Weights of a small transformer language model: 6 heads of 64, MLP 2048 SwiGLU.
Each number is 50 + 15 x the weight over its row's rms, rounded and kept within 0 to 99. Layers, rows and columns count from 0. The size before them is the row's rms in percent of the matrix's.

# layer 5 MLP down (transposed), 2048x384, rms 0.0913, rows 1958-1982, columns 192-287
101:67 31 36 71 56 42 34 94 36 48 57 44 78 35 79 52 37 36 45 59 81 18 17 68 58 35 67 34 55 58 41 33 64 67 55 55 18 51 65 38 45 83 36 48 70 39 38 44 78 71 36 37 46 60 45 54 47 47 24 61 47 59 31 45 40 58 56 29 35 59 37 57 52 46 62 43 37 06 54 50 42 39 26 53 39 51 68 53 52 40 65 57 37 41 52 45
104:65 43 69 31 37 54 59 55 56 65 59 40 09 43 17 30 32 52 69 39 42 55 35 59 48 62 53 67 45 39 54 34 71 43 28 36 32 69 52 46 53 61 71 56 39 17 76 71 46 47 75 45 49 66 79 56 35 66 41 53 57 21 18 58 62 56 46 62 27 70 56 58 54 51 66 67 54 43 56 67 61 53 75 46 41 63 50 12 50 56 64 26 34 48 78 57
103:37 39 33 40 32 69 29 47 80 62 53 64 45 39 14 24 50 52 50 58 41 43 27 53 77 34 64 67 38 37 32 25 39 58 73 57 32 65 49 72 52 65 45 53 23 57 46 18 55 41 46 57 31 52 58 73 77 55 57 60 51 65 48 57 55 67 67 48 30 41 52 74 46 43 48 53 58 80 48 74 40 45 64 67 32 26 74 73 58 53 47 40 33 62 44 46
098:53 31 55 45 24 53 61 45 43 42 88 44 24 65 58 45 51 91 65 40 46 42 43 72 22 45 37 50 41 53 31 44 62 41 79 54 47 44 40 75 57 19 45 34 38 56 45 62 66 43 19 17 46 34 73 74 31 50 60 36 57 56 39 47 36 63 52 58 60 53 67 52 62 48 60 55 61 40 74 52 28 65 35 57 30 41 45 59 50 36 51 40 51 61 79 53
101:34 51 67 53 53 25 50 48 48 32 55 60 38 28 63 49 59 77 67 42 47 38 39 55 60 38 53 31 34 50 42 36 53 32 36 42 62 30 60 45 41 84 33 61 48 31 36 55 26 60 47 55 22 41 43 55 34 67 54 62 31 33 54 47 62 29 44 48 73 38 45 63 36 47 58 70 38 37 36 33 30 33 26 70 61 30 53 43 67 13 57 38 53 34 62 85
091:42 26 20 55 94 57 37 34 46 57 46 68 82 68 39 62 66 18 42 36 34 77 65 49 70 38 45 23 38 56 52 43 66 73 60 49 46 65 36 85 65 45 40 70 31 46 65 43 49 21 42 47 64 32 57 72 56 53 67 65 46 27 69 44 40 62 55 55 54 65 80 54 48 60 33 30 24 65 50 72 63 65 45 70 52 52 61 33 20 57 60 51 68 36 35 54
096:42 50 35 36 37 51 18 54 56 57 46 53 54 43 17 64 67 66 59 23 50 49 50 66 42 69 63 26 53 66 42 36 55 48 70 24 60 33 48 35 59 65 69 45 49 35 30 50 84 55 49 46 54 54 61 50 30 66 60 45 08 74 52 44 59 55 45 60 41 53 01 60 74 57 36 30 27 51 53 40 61 43 77 31 25 36 66 52 77 60 20 72 52 65 31 55
094:73 40 37 67 64 52 79 32 18 45 62 44 65 43 47 46 56 67 64 32 34 52 82 17 55 30 53 32 50 25 42 39 20 53 65 64 52 57 49 42 67 17 38 39 46 44 51 43 40 73 58 56 70 50 34 60 51 64 61 61 50 69 40 46 46 38 67 58 53 59 47 44 58 59 54 74 50 70 62 63 27 86 50 66 53 42 66 67 38 63 71 70 36 59 72 59
099:38 69 58 46 35 48 50 55 44 53 55 52 64 60 65 65 54 37 34 45 36 45 78 55 49 40 21 65 75 95 29 57 49 77 50 53 51 32 50 68 36 72 71 74 92 48 74 56 50 71 24 51 29 71 52 70 63 50 64 41 30 54 53 29 87 56 38 61 54 45 65 53 49 58 80 63 60 42 36 46 70 36 26 50 56 46 53 36 25 53 66 83 46 37 43 37
099:34 70 60 44 53 58 52 66 43 41 45 34 24 34 53 57 48 56 45 56 60 39 61 57 63 63 32 27 57 53 63 58 44 51 46 60 56 43 50 27 48 65 35 55 48 27 34 44 75 42 26 29 55 41 38 33 25 44 53 52 68 44 21 25 56 27 58 21 53 45 52 57 51 42 53 48 42 59 41 39 50 50 33 40 70 25 64 46 69 68 40 61 43 66 47 14
096:37 61 51 71 35 26 37 17 47 40 50 23 78 45 45 32 42 61 71 74 36 34 55 68 41 32 77 46 26 62 61 87 60 44 40 62 52 43 62 63 37 57 59 52 36 68 58 44 39 65 51 39 37 30 67 59 47 52 59 56 45 74 43 51 38 72 44 50 62 49 50 54 74 47 48 52 29 51 78 58 37 48 64 37 57 56 55 57 67 37 57 40 49 42 49 43
099:57 56 52 52 29 32 08 48 69 62 28 22 47 27 22 27 32 60 74 35 49 44 09 38 78 75 49 49 28 65 40 67 41 48 67 38 80 23 65 22 25 39 41 64 52 59 45 48 43 34 57 62 56 41 41 55 34 43 46 42 34 22 68 44 48 45 49 26 49 69 81 49 60 53 45 40 64 59 61 37 77 41 39 54 53 52 74 55 28 50 51 28 40 55 58 44
096:48 62 62 28 57 50 25 89 36 48 27 38 46 47 46 30 62 63 58 29 41 51 60 56 28 50 68 41 53 34 56 48 88 52 19 40 35 52 58 67 65 40 43 25 33 60 49 45 56 50 71 57 51 54 61 37 42 66 32 65 09 82 58 43 54 45 57 14 37 48 67 46 40 55 75 59 58 27 64 29 37 26 71 22 38 64 46 59 42 59 38 34 46 69 49 27
106:63 50 52 60 55 22 46 23 58 47 63 49 53 67 65 28 53 50 37 50 26 47 30 48 49 46 32 56 47 30 52 42 46 67 63 56 40 51 38 65 74 66 41 46 92 57 57 53 71 66 73 95 58 39 54 52 52 56 54 12 63 50 65 49 48 44 44 69 39 57 46 41 47 51 59 44 10 40 57 59 45 93 74 80 20 42 85 51 63 61 47 76 60 53 17 74
100:77 67 41 51 48 44 55 23 61 47 65 47 24 42 70 41 38 58 63 62 38 37 72 40 16 72 86 53 44 53 33 72 54 55 48 54 26 44 41 58 61 13 50 81 38 41 48 47 42 33 36 68 48 36 66 55 70 50 58 52 50 49 53 80 51 42 58 37 43 65 19 57 64 61 52 50 60 52 81 77 59 65 10 36 20 62 66 61 54 46 50 32 39 71 48 18
097:56 64 46 75 48 31 49 67 52 54 23 41 43 55 76 45 29 63 47 38 59 40 51 79 47 40 32 30 39 38 59 61 36 44 46 59 63 64 49 55 28 67 47 99 39 79 31 45 31 63 44 46 39 45 32 34 28 77 40 61 33 61 63 29 49 29 79 40 35 40 29 47 89 15 55 59 71 46 38 61 56 47 68 50 58 34 50 29 66 56 57 70 38 41 59 36
109:49 13 58 57 15 55 63 73 72 50 11 69 55 48 53 14 37 49 49 71 43 46 48 55 66 50 51 33 41 39 54 42 61 39 75 46 70 87 31 39 39 41 35 56 57 36 49 46 41 50 65 49 60 38 53 40 34 47 43 31 36 56 35 69 43 56 33 33 24 80 50 50 42 55 55 69 50 29 60 88 62 35 56 40 53 60 75 64 65 68 50 55 40 56 38 46
105:54 66 62 57 54 58 38 51 35 61 42 62 45 14 80 22 57 35 47 54 30 80 66 61 48 74 41 32 45 71 36 42 68 48 51 56 53 29 66 58 68 45 35 51 52 41 51 34 56 41 56 59 41 64 42 47 69 46 46 51 36 38 63 75 52 85 30 54 26 37 57 32 52 59 45 62 37 54 59 48 68 05 60 71 50 48 70 61 51 60 46 29 74 56 28 16
098:50 59 48 41 89 47 49 47 46 52 74 49 52 57 47 49 41 74 66 48 67 30 46 36 62 63 51 43 91 58 56 28 48 38 48 50 50 44 40 35 53 51 52 49 61 63 74 69 43 51 50 33 73 45 69 54 36 59 07 79 89 33 57 63 44 16 48 23 49 72 70 47 43 57 38 35 66 37 38 70 59 55 33 23 56 50 69 63 55 77 25 61 36 52 21 55
100:36 63 46 46 48 58 00 30 66 69 59 55 39 74 36 54 36 70 27 61 47 74 56 51 82 21 27 49 68 41 53 35 38 58 56 17 58 39 55 63 52 60 60 67 55 48 61 40 56 70 52 65 55 38 43 59 52 35 49 38 67 46 55 35 42 61 47 46 75 54 41 61 72 43 48 54 68 31 56 35 29 57 75 29 46 53 30 14 73 55 40 29 42 68 26 32
096:74 42 54 52 83 20 65 41 70 34 46 37 48 32 57 50 59 57 30 59 65 62 57 33 53 41 58 72 46 49 37 27 45 63 63 40 71 15 64 38 31 68 12 51 41 60 24 38 55 40 69 61 51 60 51 74 57 13 85 25 53 28 45 45 43 65 33 39 48 45 51 51 30 52 52 18 48 55 75 36 36 40 67 58 46 39 35 50 28 39 43 46 61 70 31 46
101:55 55 62 37 54 35 69 70 67 62 69 77 51 53 28 31 74 51 37 23 76 63 38 53 45 60 61 45 50 65 34 36 57 42 32 35 44 39 65 58 46 35 64 55 49 49 64 40 41 53 66 67 43 83 67 45 67 71 45 28 47 73 61 51 22 38 49 45 56 60 51 72 48 64 73 21 49 62 43 28 51 60 65 50 53 26 57 62 23 00 44 33 73 49 55 43
096:19 63 66 43 67 27 40 36 48 68 41 56 47 32 73 52 81 65 88 27 34 14 62 52 19 33 52 72 31 67 38 42 65 51 60 62 67 45 58 41 69 65 45 36 51 40 53 53 49 70 45 55 46 49 55 60 37 69 60 39 54 46 71 43 49 59 68 41 30 35 38 29 76 37 54 64 73 80 52 43 37 57 45 05 42 45 55 41 78 22 64 51 60 45 63 63
104:65 27 06 39 52 35 52 55 49 65 51 72 44 53 64 47 48 38 55 44 32 69 57 68 62 43 42 27 70 42 36 34 33 54 64 56 80 76 45 30 42 41 54 36 43 58 26 59 37 42 66 50 64 48 29 31 55 48 61 51 68 50 46 62 64 41 50 37 58 32 40 59 60 76 49 59 49 62 50 66 25 49 44 62 31 54 45 22 62 43 47 52 37 36 48 50
104:59 40 56 53 29 62 36 60 19 54 64 51 35 37 36 46 35 65 54 45 56 52 31 50 52 46 58 53 50 28 55 56 53 59 46 32 35 32 62 54 33 40 58 35 45 75 49 72 54 74 37 37 52 73 44 52 45 81 47 65 55 57 83 41 67 54 27 82 75 53 38 47 33 39 58 39 36 56 47 57 59 64 42 43 38 56 15 45 49 37 43 48 39 58 40 85
# layer 5 MLP gate, 2048x384, rms 0.0973, rows 1959-1982, columns 192-287
112:37 35 44 40 56 44 51 38 30 57 52 78 54 48 48 46 43 37 62 41 49 58 54 63 37 22 81 30 30 58 20 50 38 84 40 83 61 74 76 51 65 50 68 43 58 57 47 46 84 39 65 30 43 99 65 61 53 40 60 67 54 47 37 42 53 50 46 49 56 35 43 28 55 30 53 40 59 48 46 78 51 45 57 38 45 26 57 54 53 62 74 44 49 39 47 63
101:72 51 39 66 50 73 48 13 59 32 34 51 48 62 40 37 36 77 55 29 44 50 55 59 07 46 42 47 53 54 60 48 39 49 57 50 65 31 54 45 42 57 28 44 70 79 50 51 50 91 57 39 48 67 43 50 64 63 46 39 26 64 66 58 53 65 24 30 40 64 68 70 49 66 60 39 28 70 35 36 21 51 54 52 37 48 39 55 72 10 52 49 69 65 38 49
101:58 55 57 48 43 50 62 59 37 66 73 61 66 62 34 60 43 36 55 73 41 82 74 36 10 69 43 37 55 55 43 51 44 48 48 37 42 52 38 46 28 26 15 76 34 53 82 54 52 47 42 27 49 61 52 45 16 60 69 37 52 48 53 60 53 42 72 50 63 48 70 71 43 49 71 22 34 51 37 36 40 55 38 76 54 18 46 50 60 56 39 42 63 62 54 63
102:49 55 59 34 46 72 53 60 35 33 32 58 46 65 36 31 67 83 29 43 63 62 58 49 72 26 39 65 10 77 39 31 57 88 56 53 53 26 56 59 52 50 49 45 77 39 51 53 51 57 41 72 54 42 45 61 24 46 44 48 45 45 31 38 38 61 59 74 56 67 52 49 65 50 64 65 43 77 51 45 62 27 72 55 65 27 67 23 54 38 25 64 78 26 41 35
087:62 25 64 39 45 55 52 45 50 61 58 43 60 46 49 59 38 65 55 33 46 69 29 53 30 39 40 60 63 57 34 50 61 26 37 40 67 43 36 76 41 53 79 39 54 37 41 31 39 34 50 49 61 53 50 66 45 68 65 51 42 47 68 62 59 51 63 34 46 58 62 41 31 35 47 82 74 99 50 49 48 43 46 45 64 48 42 53 79 36 55 37 37 66 50 66
098:54 26 64 40 50 65 26 74 62 45 69 49 77 52 50 64 20 33 49 42 62 36 51 56 50 46 57 52 37 54 23 35 73 66 61 57 48 30 78 52 16 53 54 79 78 49 53 37 79 65 71 49 32 20 57 49 46 34 23 63 55 60 75 54 64 53 47 62 47 30 53 46 56 32 45 49 38 49 49 32 35 39 41 61 51 61 83 42 56 13 54 47 40 45 60 45
091:58 74 60 52 27 36 69 44 49 49 55 57 49 61 77 59 51 72 55 47 47 80 49 51 87 61 24 35 34 58 62 18 55 45 49 32 61 14 52 45 35 54 47 31 36 81 77 24 43 13 25 41 68 24 57 39 47 46 32 39 62 46 55 57 65 60 49 37 48 39 48 45 51 44 48 41 73 52 63 63 44 57 36 50 27 68 64 41 69 32 43 76 46 42 55 58
104:59 37 56 67 56 45 41 49 60 33 34 72 60 46 40 32 69 57 37 51 41 72 82 51 41 52 46 62 39 37 44 54 23 67 32 54 69 43 44 65 48 63 33 25 52 69 49 76 56 71 46 58 38 55 61 90 41 26 45 39 32 60 43 55 65 64 53 72 75 51 35 54 57 61 60 43 35 35 59 42 64 70 27 44 51 70 57 50 61 49 61 51 27 52 33 58
092:44 61 53 64 58 38 58 63 48 31 29 23 42 71 33 28 54 53 39 59 47 76 50 69 61 73 13 58 74 68 71 64 73 50 34 57 68 70 70 67 63 59 47 58 47 54 36 67 42 78 27 37 49 23 31 31 48 66 78 65 36 44 84 29 34 35 61 28 64 44 39 44 49 54 31 38 67 39 85 47 49 75 37 31 36 43 45 46 76 24 34 59 66 19 49 44
092:62 27 63 85 25 59 48 74 58 52 41 52 30 85 99 46 41 54 49 75 46 27 42 39 30 48 59 48 56 71 22 50 43 56 28 55 57 54 46 67 54 64 35 65 21 40 35 51 64 44 33 52 51 54 34 37 37 49 38 65 85 45 51 46 41 09 15 64 62 28 30 42 29 78 52 57 72 62 43 74 46 66 48 48 57 41 54 40 42 51 36 42 48 54 53 42
102:57 77 48 61 37 43 39 44 58 38 57 30 86 45 43 50 33 81 55 31 47 83 35 48 61 51 63 54 64 63 24 34 55 64 72 75 74 57 54 68 51 15 38 37 58 72 50 37 38 65 60 54 42 69 49 41 56 42 41 36 20 68 38 64 37 30 48 33 53 47 40 59 47 38 66 40 43 59 54 29 35 53 15 65 60 54 77 32 56 39 56 32 42 74 68 42
096:61 51 50 46 44 37 44 82 66 62 55 76 47 36 49 53 50 34 34 42 62 51 51 46 27 27 51 62 60 66 47 75 65 45 36 51 29 37 74 39 31 65 60 44 31 41 48 52 50 51 55 34 59 55 58 46 72 61 28 67 41 44 46 41 32 67 38 35 68 31 61 57 29 24 53 61 65 73 59 83 49 49 53 26 29 32 63 55 51 58 62 47 48 50 45 50
103:48 45 35 56 30 59 45 22 82 63 40 21 30 65 56 34 53 61 86 31 54 38 53 66 74 65 35 58 60 63 43 24 23 54 49 22 36 72 52 54 29 63 38 35 46 46 55 93 47 50 77 49 59 44 54 40 58 60 60 17 50 52 63 55 78 33 66 66 45 47 37 51 12 35 60 62 62 84 38 49 38 48 38 41 66 47 79 54 78 61 68 48 67 41 55 65
102:40 50 48 62 31 53 54 55 46 47 59 45 20 59 40 48 53 47 64 38 59 51 34 26 56 47 55 62 15 44 70 49 40 34 84 48 62 35 68 34 47 55 50 66 49 35 53 75 47 75 50 60 51 41 63 33 57 37 52 43 64 57 68 61 60 51 36 38 70 50 39 47 68 78 58 07 29 39 44 45 57 56 35 52 55 50 53 66 49 40 39 57 54 35 51 66
090:64 53 49 65 45 83 57 26 57 59 46 63 39 33 64 24 82 26 47 72 58 61 46 60 50 30 40 42 54 32 33 43 66 59 49 54 36 32 72 36 28 61 47 66 49 41 36 29 39 64 37 87 19 30 63 51 52 24 28 67 65 42 66 33 38 84 47 54 68 68 79 57 65 51 56 49 55 66 73 30 41 48 26 47 64 48 20 38 32 40 65 42 56 43 45 44
115:12 49 48 58 49 62 55 55 58 34 39 61 57 67 57 28 48 77 32 66 32 40 52 54 47 37 36 74 45 62 39 63 40 33 37 08 56 73 20 34 56 86 38 44 68 53 47 30 27 64 66 47 39 39 38 38 82 58 60 66 49 53 99 64 49 54 43 51 21 27 44 53 73 77 51 47 80 46 46 63 47 51 55 64 62 28 61 71 58 34 56 41 52 35 33 17
104:55 46 42 34 69 67 45 68 42 52 63 79 77 76 42 33 51 49 35 18 48 81 46 45 49 60 41 29 42 33 54 44 78 60 37 38 47 44 49 29 19 70 42 74 52 61 50 34 21 42 56 52 50 70 72 36 34 69 62 47 51 52 73 39 36 55 66 62 73 64 35 55 58 62 57 34 46 45 44 40 42 64 43 44 51 42 47 49 47 34 38 52 48 70 42 46
093:64 45 52 41 48 58 51 49 51 51 29 39 16 26 47 42 37 60 35 36 56 47 54 47 34 28 58 64 55 47 48 45 49 44 80 43 50 35 41 46 42 35 59 26 54 90 41 23 49 67 43 46 61 50 39 61 46 43 69 41 54 61 33 52 54 42 68 43 41 40 52 47 62 65 46 48 50 65 58 68 58 29 43 47 47 59 77 17 61 30 58 71 69 59 43 47
098:57 58 20 60 53 54 62 49 34 60 65 72 34 45 41 48 37 51 67 29 22 80 53 56 74 56 51 70 48 35 83 50 64 53 62 71 63 69 61 32 48 27 34 59 54 51 66 56 40 61 53 42 37 85 30 43 62 61 46 64 47 46 44 50 38 37 58 12 22 47 48 39 46 45 64 47 50 69 51 56 67 20 62 80 73 57 61 58 64 39 53 54 79 28 47 38
088:55 62 44 50 52 33 41 58 38 39 43 54 43 50 36 46 28 50 61 70 55 42 63 39 47 73 57 48 38 38 64 36 23 38 75 46 71 77 16 46 43 21 27 18 67 60 50 32 62 44 24 49 59 53 37 55 30 53 52 52 32 53 56 55 30 39 53 62 46 70 38 41 45 66 43 58 54 41 19 49 62 60 49 31 56 42 48 67 49 78 30 52 72 66 30 48
107:32 58 70 62 23 47 24 39 49 39 56 51 81 56 54 45 52 75 76 58 52 57 56 53 45 58 49 67 44 49 25 45 48 40 27 59 66 38 42 48 49 34 87 59 21 47 54 39 54 52 34 48 48 65 55 52 67 48 50 45 34 54 43 56 59 38 23 15 49 39 65 53 45 78 64 21 73 62 66 69 24 48 35 60 74 53 56 52 62 42 46 59 57 41 61 36
097:65 56 43 68 34 50 75 33 51 25 35 62 29 50 59 56 71 60 71 34 49 56 37 50 42 55 47 37 69 70 37 49 52 59 86 39 52 34 51 46 27 63 20 32 40 45 68 39 49 80 52 53 62 66 61 47 69 47 32 36 51 63 47 45 71 52 51 36 32 60 49 53 64 34 45 52 59 66 51 37 72 51 26 86 37 56 24 54 36 72 62 70 08 62 67 46
105:54 68 61 66 37 61 41 60 42 28 59 28 58 67 52 65 57 40 48 60 55 47 24 57 40 50 60 57 21 24 38 52 33 81 61 46 73 60 58 42 33 45 24 59 53 49 55 57 75 54 34 42 49 56 52 35 67 25 57 28 65 32 36 63 49 40 32 19 68 17 29 45 27 35 47 38 49 25 68 52 52 23 52 65 44 62 53 29 53 53 21 42 65 55 37 50
104:66 52 66 77 38 63 36 51 35 54 56 59 37 42 53 67 58 40 48 75 59 26 64 42 51 50 31 59 66 56 41 82 73 42 48 45 70 31 44 41 50 67 61 26 26 59 34 59 42 47 46 62 72 49 50 53 56 47 38 47 38 69 69 56 73 70 47 69 45 78 25 08 86 35 46 64 41 33 41 90 42 45 37 48 33 74 95 72 84 37 24 58 37 40 72 48
# layer 5 MLP up, 2048x384, rms 0.0959, rows 1959-1982, columns 192-287
103:49 70 75 49 51 32 58 64 37 67 52 42 56 44 43 31 33 42 33 48 53 35 36 39 37 51 61 43 51 48 67 75 38 35 40 37 71 86 45 77 48 67 74 36 29 44 31 61 60 60 56 27 57 70 53 68 55 47 42 83 26 43 52 50 59 77 65 53 49 60 48 25 23 69 59 28 55 68 44 49 36 70 69 58 32 47 47 36 51 67 70 17 36 39 66 41
102:40 44 48 35 53 55 56 69 59 45 54 54 42 61 66 44 59 68 52 61 69 25 52 48 80 69 34 53 51 72 26 60 51 84 29 66 65 65 52 63 51 40 41 55 38 48 56 64 66 65 45 41 64 53 30 36 53 38 59 24 72 45 69 39 33 65 55 69 44 42 19 40 42 43 38 55 43 07 59 65 98 22 19 41 43 82 48 64 18 52 41 69 42 25 69 59
098:53 32 52 34 54 55 78 57 33 50 48 54 53 69 45 40 42 75 54 73 41 53 64 48 46 26 75 26 43 58 44 15 39 63 66 56 32 47 45 53 62 19 50 37 72 48 36 58 48 33 51 56 60 52 48 56 55 60 70 59 69 47 46 29 43 34 33 52 41 22 43 64 60 92 63 56 17 46 73 58 72 65 55 23 56 57 40 76 60 52 52 68 65 53 39 50
101:54 61 54 51 66 39 37 43 45 32 51 61 52 22 51 60 50 37 47 34 34 40 69 61 52 59 49 48 48 74 58 57 80 23 71 48 47 51 53 44 49 53 40 67 58 57 43 32 69 14 72 33 65 51 52 53 45 44 61 66 52 44 39 67 47 59 55 52 61 39 79 46 28 35 54 61 49 60 59 29 40 63 36 63 53 47 47 57 56 54 47 48 69 27 48 54
097:62 30 46 39 11 64 72 73 79 40 55 56 68 65 35 36 37 51 54 39 63 74 38 50 17 45 39 53 54 64 35 49 68 45 64 44 70 57 59 66 32 36 48 36 54 38 46 24 48 71 53 55 84 64 52 42 57 22 53 58 65 43 68 55 51 65 58 40 55 54 50 51 49 65 83 21 69 68 39 65 48 79 49 56 43 69 45 56 64 38 47 27 49 41 57 61
100:66 53 51 46 25 34 22 66 60 61 44 76 41 66 59 28 67 73 40 65 57 71 76 54 53 53 55 18 67 59 52 50 25 44 56 14 58 45 57 71 61 59 57 65 53 53 48 54 49 52 48 49 52 82 57 39 53 65 39 54 41 51 57 40 42 57 49 27 37 42 47 51 29 52 45 33 47 26 41 74 55 42 76 68 44 53 41 48 57 59 26 51 71 52 52 62
097:81 69 33 34 58 31 51 58 42 53 65 47 43 37 54 52 53 50 47 32 84 52 85 57 44 49 27 70 25 47 32 43 37 47 62 66 50 52 33 49 59 28 40 41 36 65 63 65 63 41 14 49 37 54 71 61 30 53 44 54 29 24 72 51 17 48 34 54 55 54 37 46 48 51 52 45 44 45 59 49 69 55 64 56 42 51 51 51 46 39 46 51 30 53 33 41
102:52 52 63 49 41 32 36 38 51 46 56 46 47 21 47 25 69 60 69 59 37 80 66 73 77 43 39 50 62 35 34 52 55 54 38 65 53 57 43 31 60 53 36 43 38 37 41 51 73 25 71 57 28 66 33 92 39 60 73 38 48 33 60 42 66 49 21 58 65 68 37 28 30 44 55 51 60 44 54 48 93 39 29 75 51 73 43 35 68 69 65 51 68 58 87 56
097:54 76 47 60 53 38 53 58 57 51 37 19 39 61 68 40 41 32 54 61 46 76 43 40 27 62 35 45 82 56 68 49 29 63 56 70 63 43 48 55 65 51 62 65 50 54 63 47 24 92 34 36 52 40 43 62 57 57 46 45 33 47 48 75 56 41 48 25 48 44 56 61 54 53 37 32 70 36 37 22 64 56 26 27 27 51 46 46 43 52 25 42 42 37 27 43
096:54 25 49 63 30 76 70 29 61 48 47 30 39 74 51 52 40 46 52 63 63 52 43 77 32 72 45 56 65 55 61 45 24 41 25 79 61 69 49 61 29 60 56 35 33 61 63 41 57 74 33 60 50 77 45 41 40 52 53 41 67 45 44 46 51 23 22 77 51 00 57 68 11 64 59 60 51 44 48 54 44 36 77 44 52 26 50 58 69 56 17 71 43 36 60 35
093:58 47 52 51 20 20 39 28 51 47 59 45 71 77 48 31 51 57 49 20 29 83 13 60 56 37 32 59 51 71 13 40 59 59 57 70 71 48 41 42 50 50 42 49 32 44 31 34 62 54 49 39 38 67 69 56 65 33 58 38 09 37 51 29 43 47 75 28 49 57 54 56 46 57 69 56 35 46 61 41 53 66 16 54 69 51 51 66 57 37 25 22 26 53 60 48
094:54 37 65 37 22 51 42 68 54 60 51 54 41 63 69 41 41 49 53 58 53 55 70 51 31 69 28 32 41 37 45 61 29 40 47 38 39 76 47 46 28 51 47 56 54 60 49 58 52 65 41 43 74 60 63 39 40 51 62 34 53 37 42 48 19 45 45 42 41 47 62 48 33 18 53 52 34 50 69 29 59 39 66 46 65 42 26 46 48 59 60 43 63 77 38 58
103:20 09 41 56 39 51 50 59 65 68 38 61 47 12 18 73 51 65 29 72 60 45 53 49 47 37 31 61 54 43 78 48 56 56 54 36 68 60 44 44 52 47 61 30 48 35 52 81 45 38 61 65 71 60 57 13 83 59 56 40 62 49 56 50 49 52 33 64 72 40 53 67 19 71 62 59 48 49 27 44 56 70 46 65 69 59 83 85 43 65 62 36 62 48 38 48
096:68 24 81 36 70 31 13 39 62 37 28 41 49 34 50 32 49 35 56 35 54 28 39 75 34 60 54 57 47 61 39 49 55 64 67 49 68 54 76 41 35 49 71 55 57 54 82 56 60 33 67 36 40 38 41 25 72 82 57 45 62 54 16 50 41 42 58 67 21 40 38 55 60 41 21 81 43 74 66 51 60 56 80 31 28 33 34 49 45 47 61 45 32 35 41 62
091:58 36 66 68 36 64 48 07 47 63 33 35 50 35 83 43 68 49 66 63 60 70 46 38 31 27 54 26 29 45 52 69 57 50 35 45 52 65 65 47 64 64 57 53 20 46 47 35 53 46 34 68 35 36 57 64 61 14 29 74 31 38 35 54 72 66 43 74 87 51 54 73 74 26 53 69 56 46 70 38 48 49 73 41 69 59 35 42 53 49 57 56 62 35 63 35
107:25 52 61 28 49 30 41 60 38 74 41 33 45 77 58 35 17 55 16 50 57 62 66 39 57 32 52 79 68 58 63 60 11 57 51 73 36 96 44 58 43 99 66 43 54 59 58 59 52 49 47 47 46 67 45 39 66 34 62 65 70 48 51 34 32 55 59 28 57 60 26 36 55 59 76 34 61 50 47 35 37 49 52 34 42 50 48 38 48 26 62 46 38 45 24 51
105:49 44 82 41 63 78 59 42 53 48 40 50 66 61 44 68 69 31 47 50 58 75 37 24 53 31 31 66 58 63 35 38 47 68 52 39 45 23 48 50 49 57 44 53 61 24 31 50 59 39 66 63 63 48 37 45 72 39 54 37 24 48 55 54 50 64 20 25 22 53 26 40 56 50 50 40 57 19 48 63 68 46 49 36 71 81 30 78 53 43 37 62 64 51 75 71
094:23 73 43 53 58 65 69 24 49 49 51 41 32 29 51 29 44 46 57 40 61 33 42 58 35 38 49 56 46 39 34 26 56 42 51 46 30 55 57 42 37 40 48 71 61 67 40 76 42 44 80 80 41 70 58 50 61 56 49 64 79 33 45 65 13 29 16 56 49 70 65 67 54 54 44 68 42 72 36 43 42 72 45 35 21 46 61 46 35 43 36 53 53 32 35 44
100:46 23 52 49 47 39 35 56 33 74 36 38 51 43 49 35 28 31 48 37 55 55 47 58 49 21 27 69 50 83 51 43 45 78 63 60 58 48 61 51 27 62 55 53 74 41 67 26 65 64 56 41 52 14 62 41 73 45 57 37 60 68 64 21 54 60 51 72 32 38 45 44 58 37 38 23 28 51 54 09 43 43 59 16 40 48 44 34 41 42 40 84 35 53 64 47
092:59 42 50 51 82 47 46 32 70 60 37 50 51 71 33 41 38 78 44 61 65 49 48 39 54 30 67 52 60 71 54 42 64 71 34 53 62 71 41 31 38 65 40 24 49 47 53 49 30 38 29 25 62 64 62 63 72 29 51 41 55 64 47 17 43 28 42 39 49 40 45 46 46 58 60 04 69 68 38 63 54 25 50 45 31 62 50 49 31 52 41 58 69 13 41 35
109:69 46 24 20 50 83 36 40 59 60 70 62 64 32 51 38 70 69 66 30 70 65 59 69 30 47 42 58 41 52 42 49 41 32 31 37 73 66 51 00 62 32 41 43 56 66 32 70 37 36 64 43 44 70 61 36 63 53 79 26 25 91 53 64 61 71 50 38 42 52 44 52 71 46 20 69 55 45 56 49 66 43 37 49 67 34 60 75 46 40 55 61 69 71 53 62
099:49 44 49 67 39 60 25 61 50 83 33 64 80 42 37 49 41 52 26 49 48 64 62 65 44 31 52 41 45 51 49 39 38 64 56 29 39 77 34 76 51 16 61 60 52 30 62 55 30 56 65 63 59 48 32 56 45 48 43 53 78 69 50 51 18 51 60 40 44 47 67 58 46 53 51 24 60 25 40 55 52 48 78 47 53 46 41 59 89 50 64 48 61 27 46 42
104:52 59 70 58 38 62 63 47 54 50 51 38 58 66 41 58 46 39 29 32 40 38 41 58 38 55 47 48 49 68 48 48 58 46 62 27 53 39 41 48 24 88 51 65 71 37 41 61 65 33 48 31 61 59 34 42 45 30 58 40 54 50 40 80 63 58 73 74 52 48 39 58 23 44 49 18 36 02 52 68 28 39 64 53 50 48 66 52 43 65 44 69 68 42 38 33
107:46 48 56 68 52 50 42 34 43 69 52 46 33 52 45 28 61 21 57 19 42 46 78 59 60 46 45 51 53 44 53 39 50 46 40 58 54 57 73 68 47 53 37 28 57 50 44 57 42 37 74 49 59 46 75 60 34 50 45 51 42 62 92 17 56 66 56 78 62 66 40 25 59 47 31 47 59 19 53 80 48 31 50 83 21 42 69 53 68 63 35 44 62 25 63 75